From a checkpoint of a small transformer trained on Wikipedia.
Architecture: LayerNorm before each block, tied embeddings.
Training: a variant of Muon for these matrices, 4618 steps.
Each number is 128 + 24 x the weight over its row's rms, rounded and kept within 0 to 255. Layers, rows and columns count from 0. Numbers have three digits each. The size before them is the row's rms in percent of the matrix's.

# layer 3 MLP up, 512x128, rms 0.126, rows 172-221, columns 0-63
104:109138092183118108129085118133107091122124130137112132150102106125139095132080149115079120097114102113167127126158150074126180139163129091143172099152113168119125138148139114158125154103166120
055:117092121125171135125146140137087117125144138089136156111126107080142122123128126115165112120113161142128148133077200091129121127153095146141087099149125149099146105131146130150132158125147138
125:128122114154118078151097144123150101120124132154152128154130137136168141117117153147114095131096153129116130119127131131122125120148139176168125148130164096073091138119173103133122129118117075
109:116149132156120107143136150087116140157123127128139121096110126132150157135116103093113084150125145099153117121141189185106130135132120106117146140158074116113116142113102093112124134113094164
093:153123114152157159121143126150112103140181107093118146139117114087118159166130154138164177111120124125104088083132141132147148144145124132117141155137139105111189062153111146091129133147119103
114:140149134142112112166123107143104114158127091173153112155106092122140137124150150108125140102154117128125161126129146122106084163125149065112111130131107151115132122104113106089153154128158117
137:104085111127116127133164087104131149163077131136066125166156132133150101127114114142137121119152112147136145105145134128100129125111155137126165167110155154158123147135090095154103096103104140
074:127101122115102137084110102153125186146115162127123135149117156129136141132119119106132089112105165150096142109149143141113157104134137060162110095103105153134123156177100139135103084124156170
070:145150140101136097096166134100160128151149102083094146105128143109139175122139125071099117118112162129115169110134186151111131131121135088094092101139128166123124150181149101114149113091134179
085:160129139160140111151116144130145086160136111114129148098119100149106099139111129140117124163112184103126115145108127162142163064102089111127141159110149136087123119116137086115136112138111075
092:089110112153156126098110137080162136096101118100135120111125118102136114128119131117104076153109110097157156102134125124118146131116102130116157108109117165121136141169130107133138114171162144
105:123111112124136131102120099159175131164116151116109075171099164126168136148096080144129162114163152165145088089105153133115147147114143095114142137100105154123136161133133095149153101159133094
089:081103143113151068122187126090089095110137155101146112144127115114112088123128147132106121095126119130134116089196172129108134125117111111128170097137146158145115140140096128126127154105113098
103:086118134144127122125103115153151112165074112149150116148192126097106135130157155142123138143098116149160134109126129118143097157144128093131132130142112115169141099100147152152125136141122165
144:111094137120127112148103130118138159153100123094160099160090146139122115139152176136127135106158127156080147166107137088146113165150150163125133122128138111111122099132134120109104111123100119
089:136068116119130128128115107117086090146131131132118113157142128136093082165144128077107128156109096122048142107127162099113103166131168159143096085111133128143134090133189142104107159129121145
099:104173138123106097141146145162107110111137136114149123116098156125144133125134137147092129124082156175057144157144143110150091137118113133127098094117109120135139139169119159126120131176122139
096:117113134145120141116134166144086091130111129100101143146143091140127104119126156142161117140095134137150109108159103099147127115130186162070101150095115123125139095106116104109146140117154168
094:098113122076133178162124137133207114131124152112078149096124119125136128127133095134131116144107128147099103154123113136131128147111115069148147132108162143122108129143083133104126146134149135
079:091128160144128121132098086096128110127144128140117133114146112100153158092147090145132138146094124120160115162138125148125119154109125094134175173141123170158117170135139187145123113091168122
039:102088104085086136169098144125132132202121145113133108103144158104167115153155123142172152092114114117142120175115093160114116103157096126105127112141143135117118132156102131133161157098116171
094:106099086131157107114103101139148137146130138123122144150131183087124136091136138092062112157161156138120157133112110153113155118130103156126117129102099105110150126107145167128147173106162115
146:140143133107125116142171153133157098143137133090130098150144151120098106104103155170085145128115126141159118093141182115132108126124092133130137117144114124137145116105113112141126151061096101
075:133106138091129128109112157132110115116163141165143157140127123121135138116125153097142119129120140109127119132139173152162143122128087111130115092160096157089113137110132177096131118144107100
127:089136104124130136148130140099110121113103101142138145081170139111104125141123126127132118131114094151147134099174129092149088128146117095147115145186110189120130131160183127115108145113113125
117:123124134117095109143128133144124113138070093147133129125125110114165120171124142131152152136105105135117151106155137134143106118103143116116084119104113081151088111146159103092111118116077111
075:142153091134102125144155102074132108137139115133099168160166074159139092153122123076099144102134111135142096108118162119115120144125146142099130140106093135157175107129100146136129114131125105
095:140093131133116151122122147095110120124098130143131121128173173148158097125124149149130109109108093104165153140124151145120115136149107154127131179121158097126118114140123119094113131165120136
106:112089131154124117125155102161104144149135141087091132130151109107165127112118126134125163100114116125146132146135173140135120119104158149147138134135130085135142092184125098124146124101139118
109:092124125162091162121177128105135131110143124096104154116164117083127167129120138120108127109136107082158135175151151176135130171138108138180136131113161066146119150137119153111097113114108093
064:096111127171105119182134142092127124156091113118104165176118112116151134138142091150125132105105154132151133131154123133113140124078115100152137128110136116102112095127125176129150113123162095
089:085087096130106126103141138099113090159162132121115138130082127121146160139145141154139121119102139126071175133144106120136135174159160179138068152144117114132139114088123158138086124163128150
108:085113075110135098139166114126133185121134123107151153136135131120115121104135133073119109076130108139134138124124140137080110117145113110139128118142136169168119094158118182119111109147116133
127:114130110168120128131140122103107100153109131088105144121155101114150093092108113092083128129153134131166136094121145100134131171162098127139134155085098092134152153136088141165112095160111154
117:145138102096166119107116115160170149147127103091074161134156142128100101133088168109110137112126113149123089155101079128093116156091100128148140135160152142127135138068135153132125146202170139
091:044138127136130147125113105131114116117134140128143131149136147113152097140159132110125107126133116115120129098178102129099150145130135128092125133121136153123117114136136071128092133122089076
065:126127098128121141132130123138091163131114149162139131095125125108103120096150099141151103094085159092112153137125136137181120139155133091103133115163149066103136119150105154153127102087079166
094:138113144147100122118108140056125138136111192144086133137136112106078159113162136125100154105138139098099140097116109121149095128113090101159175134129143103127126108162198124097150154113116109
110:117105128122111157065138133119103097151090149101091132106133139093116120145110142100135134114078145103124099108140193132125151157120130139124137110149133142115194157129110186137102106132147146
127:107097122087106168115103108145138085176112138148121111129118132114121131097142155127177129132149123166126112123167078116113187119117136111134107145104116075102100139130144121111148142133156133
069:101138133140131125130133125169141152182079146097140107177143152126174121097156132130126113144162122143092154146125097162161120109157148114125053066128158147149117072086141121119141117139158090
061:173121116127073118121143116168116134126099143137083107120121133114152118118122107097081133110122146124155103162198129093125101128143151090101118117109172120076146158119090158095177145136128123
119:143110118155113156128147142143126142121124144082127098116100112125110152159118103140127157151103143111166120164173134143107135077103147090099122152122142098152144096142100136112108108114128149
104:081118111130144144109134117156125090111096171125138136157103168123153148123125117098108105106118137120143160122149098145135088104164083104088157127103162124130097100115138100110138126177134157
058:133121147217128112107119109137098099107116128133156076130126104149138121153151143120143104135114147133128101149080142124135132134150141127123110117156134135114123100156155155065169151125204130
120:113101148130132123130149156110142137120158146140113167133148122093106115144144162106113075156120117150104147101072178130117108104109086177154104153167133131140105142052129118127135174115142125
091:147141140149116136128144104103141141115141126116098097146140145129109130114090122122136126151083128146157117165103117117134116167102066099173081126146126110102133137124155178134135118137100133
084:108099075116156127157134118077135154143150127129122118148116130111117138116107126109128122132092162096150111135102177104124130128143164166127149179119143169112111148143109139151170112121117100
100:117088110102156159119123127127101155149105091091158127140166140120126074163114129117152137102126162118102134115092104147111169172130139129144077090150118125126131115090112122123164139118120141
083:181139125114120160090145122093108125153113136113154123128122103133163108118150101118116120123136122162121086082095131176128088120140142126117166136144111144159101145119107113110161121162072136
# layer 3 MLP down (transposed), 512x128, rms 0.0886, rows 172-221, columns 0-63
092:132135134100171149162119144138105124140130107150156128094113122114144117090137103071134143092100143131128097202178150118131202175143135124106112113132095130107160108118168119140075159119149154
066:149152165143160162090128149111161125164138111129172118136157136015145137111138111141110132146103135125136150173115117113089130123116112145133140155093135141140134132141107147110125103109108147
120:140136096161112138140137127134082155153145135144160162114149053096113122099104154177179113123109132145119140136153102154117096116110105116142120145127101155138102135144170151135108088141117126
107:115122144125115119165125136113112122150121131149130152120076112132142088173119122101154139112123173125142070109138145125154108150114164146147106147103157111132097159088147074107128122148136195
098:138157132155134128144147112140150145154134145161168115119143117143126152081131111171126146148127112124158168134124109127132134110137089128124096118077129092148116143108134117120136163122140112
118:137143151165115100151144158133138137162146114166108167094128115172125120133145108105156131131158137194140150123114126143127098154091125140126125136090067129149107113143087121136113133113150142
148:105119111106107114180134129123092125158063111121096160136141109134140194167133131150111155113146166148081103125142097121123129105140134135131135097142143128124128139136119142139114133094115105
073:112062139125150106103138114137150120137138083081109146131122106127103125130092144158076165153127115129119135130135131130109126137172164133165071064187134172153122068143123137153099107128138152
068:124163146152104069122186118127174137098074121078108163122108142161108131133108120147126139143112080130119114127096151130202131109140080110123129105113106104103108127140156101115161131098142111
074:113104132110088138103114115135140125113130124118121132100151155139097149127172141119135145080149149094182132064117156145128112090104127095141165118157135099140122099119169091183124104143133115
092:138111131119145134140102111115153120114099119089178111146137105151125127155105142186147109146167107083090149109113090114157120118086090149147174132151121073126116106140110164092099145097090124
126:172176157136143120062141105151168106089148139162138095149116156124128165113122117161141137148179165150119120136099109124144179108104115085065103126150149127128132098118156097128102144140111130
083:144133118111112119105088088128134104128140155075118124089118085136141112096114141113119146142156140144136124115142163139111152131146114163217154139095117113142136084124112151119148146086114137
113:114136126122117105062176135117149169141095116143099159143151096115143151134084142138117104160098114120148160147121148135136151073139119104122166132103103128167120110121138144142136133150134129
142:156128115178113111111116143159087139125132168096157161145146146102124072125098137138122088129138151103137138104114139119122178131143160160102146112111112086144101129143124117109114121178112168
096:117100103097074120135176151094098102138121142131152161159144172118122101133119162109109117141140100161071168094127123105145117159149154132130070124112105149159127115110163097123128127148139156
117:152114162130147080119126112115079148126090134152109097120166162100131157123154114128142112088099099103079153184155129131159127110116160141161139101149131132160115095140133193147160140132112109
100:134092142123073143134108087126155122162141123112128132124123149114126129213191147150167072072117120112148155143162128120152143150123164116123136147076118107120165126101162086103094105144116140
101:152108167123119151106144130169109147098064137145128098119139115115148094129099103140103114144155143132132166127147092140138111120170177110147121125135141122091124141124127158174124171159117125
061:122142128065124125104147121146127115103093107138122165132155182158062091116087145133146110193152145156096126105155124119147103131093129107115104122156116127112123149107077130093147158126146107
038:122038108154127121134144153125123137123152151069131133110141192132158136117162109147140146092125088097131135098097125155157134096116102163087115108122116112126169193105110137113125088137091090
087:149124113136112105158121123113111120143151134156101110118132174160104147169119172116106134136153135133152144131109113132134160106132168157095138087080147157056130119109095154100171122118146103
137:147155095121144134149140133140120140175146124129178116137123110168184119138155161194159119105125141119108124098131111129130118128143085141162159096097094146142141074157125128120125082097140097
061:146125123096136122130122123168108133123098104108143064129131107087077131146112150097147123176124115124177142124169119120136146133136113110127067135130076125097181175135129119117117106158133100
136:118124193105128102131117159095165088152117109109130140086155144134106070124071121097135156126137160122108074110130150109102124181101120116118171127134150142131159126133132146151160148112157119
099:134109128167151125161155131149134116113185125129097124099190124101120114113125132134092091127115122104185167117099153145139150111096158147108113118167130136175125129128112110137171103149173143
076:123113154146095098155134169145129108112118133107165103089152104058136146124123165068151120116104140146109161141139105113117158111135132112113138141138147114101090125069114123126125105123102116
080:144117138153100092097098089099132152160080154102160126125109128103112128109153141086123120152142138092140128127083154172156118119113158107108111108159145140167136103124125090118095108129154142
119:125138154176091135124137116130097103117115161159133118116148126150183104121103062166123140119118146052157111126121126161130124123134147115098111138161152105080175139108126102129162159115114158
107:091130127146073143171090055096131157144105137134087108125115091132150161155072143142133160088158133150166131180122115157127125147136114125118096124138118114147126121147159100109138118083121173
062:148125134135133129142153150126100134112126129127173129155135174140094100148077112138143149129184141152133113076098149118134133124138092147135130131127132115135074108123112115157112129136068122
098:116134137140093125125098114103131139155148141145145158124111101135114153127150134136097108122132203105129152124112127113105099129139155138128115140153139118154117051095149146142106111143111147
122:128165113128119104143138153094139120176117128186113090155108131110105116132123153125137118106090151199121097112099169127077104124106120141122107187139129165099105137132147157104121077110143120
130:129130059104120097124142164093112134105140139123145180126141112159104145153121159120126103135078155097113119134143123118107147172126094147123135082147115119121132131144128141155111124138153110
107:113113122153146154105067114106146155165113114068148161139154149151124147089123171113149115115129113116127090125137162119118116145148127122142102083125125127132102109057084121112137138148142161
081:097143092099106146141139130097088145132117094121146175144141176148125104154146115093155150141138164109116124121137128087097103123159130098117152126143134125124157119110111170162114150101104151
056:127105115108142093097137147135100162148095142122157122143124118115152093095126138138146145148158191114134114098149129122100118102140112090131156066119120098140134113123161109158116114114145155
093:128143149145093159131146121148110118114138196148110166127112145108111145125122115072091141074128121109095130148128114185165089155114156150133116133144116121121117132138154139104147098092157151
105:149113139115115077119093108139114117131157114126160136121157105115143114116128125093154118156133131137141112130132115130129119139117093177184140131114128183088137132144144085184118082097123089
120:126114170128126087121120135127125112092151070117129140149207157132130117153099114109107158130134125104121129108115132118080130142132113147122123144146129120119111108137193140113166158112124130
061:116140127166126148091135143127107140119162113092191103114054138095136110120133130097130118149098127135098114137068134138113129090151161111153128129132116144114100118134160148137124082149154128
063:115102113139146162104100104128132140150150129147158084118154108108148107121150130111102072130133124142137172150119126127129150103110149159103117159112116115117105146129145143139125133186141147
111:144119115161122162082095153129115137121090137082103160125128127095105150186134144149124130128098123145152132142114114101145103125152168107107185148140080088109160085091126139123165126129149143
104:130074133111100140112106115125165117090129139157158136110116146145108106121109150078112138167147161123107157124147110135128153097124141114127178082101128129145114116138140080137122119154129175
058:164130123079102128138108092163125103151150133103121106129117131122172173109123135143131148129092148105119131143096118165149137140130138134122131144123173148075122104143107093184117128124148114
140:123132121157129118167126141151133138121171144109136166114122160072147083084120134160222100113104106120159107117140113126125128135116115122154101117151108134157089142110126121153062135132149156
085:111139132121105127123135136130110147164107146159087128096141143118125113125111139186107111069131142129142164148145123116145112127148135147131155117153130108160085115122138196115134130145081074
086:142179114151141126159161141114155165145130092130122110134072107099107135147098116135122128134148160131137126165121109150113136098163088157116085155154131124127125173134106124106133117162102088
119:108098109109117122085081104134108150123157106130114171154120117149140069132117112095132099144182171120088124116069133162114154120138156142147105115153125136120127107091117135165112114108103135
090:139115176167133129140107102113124161119092064130147112163107093101126087113130153108146126112156120135142122109125133146061146113097141125096126103145080143110110114153097137103151111136127145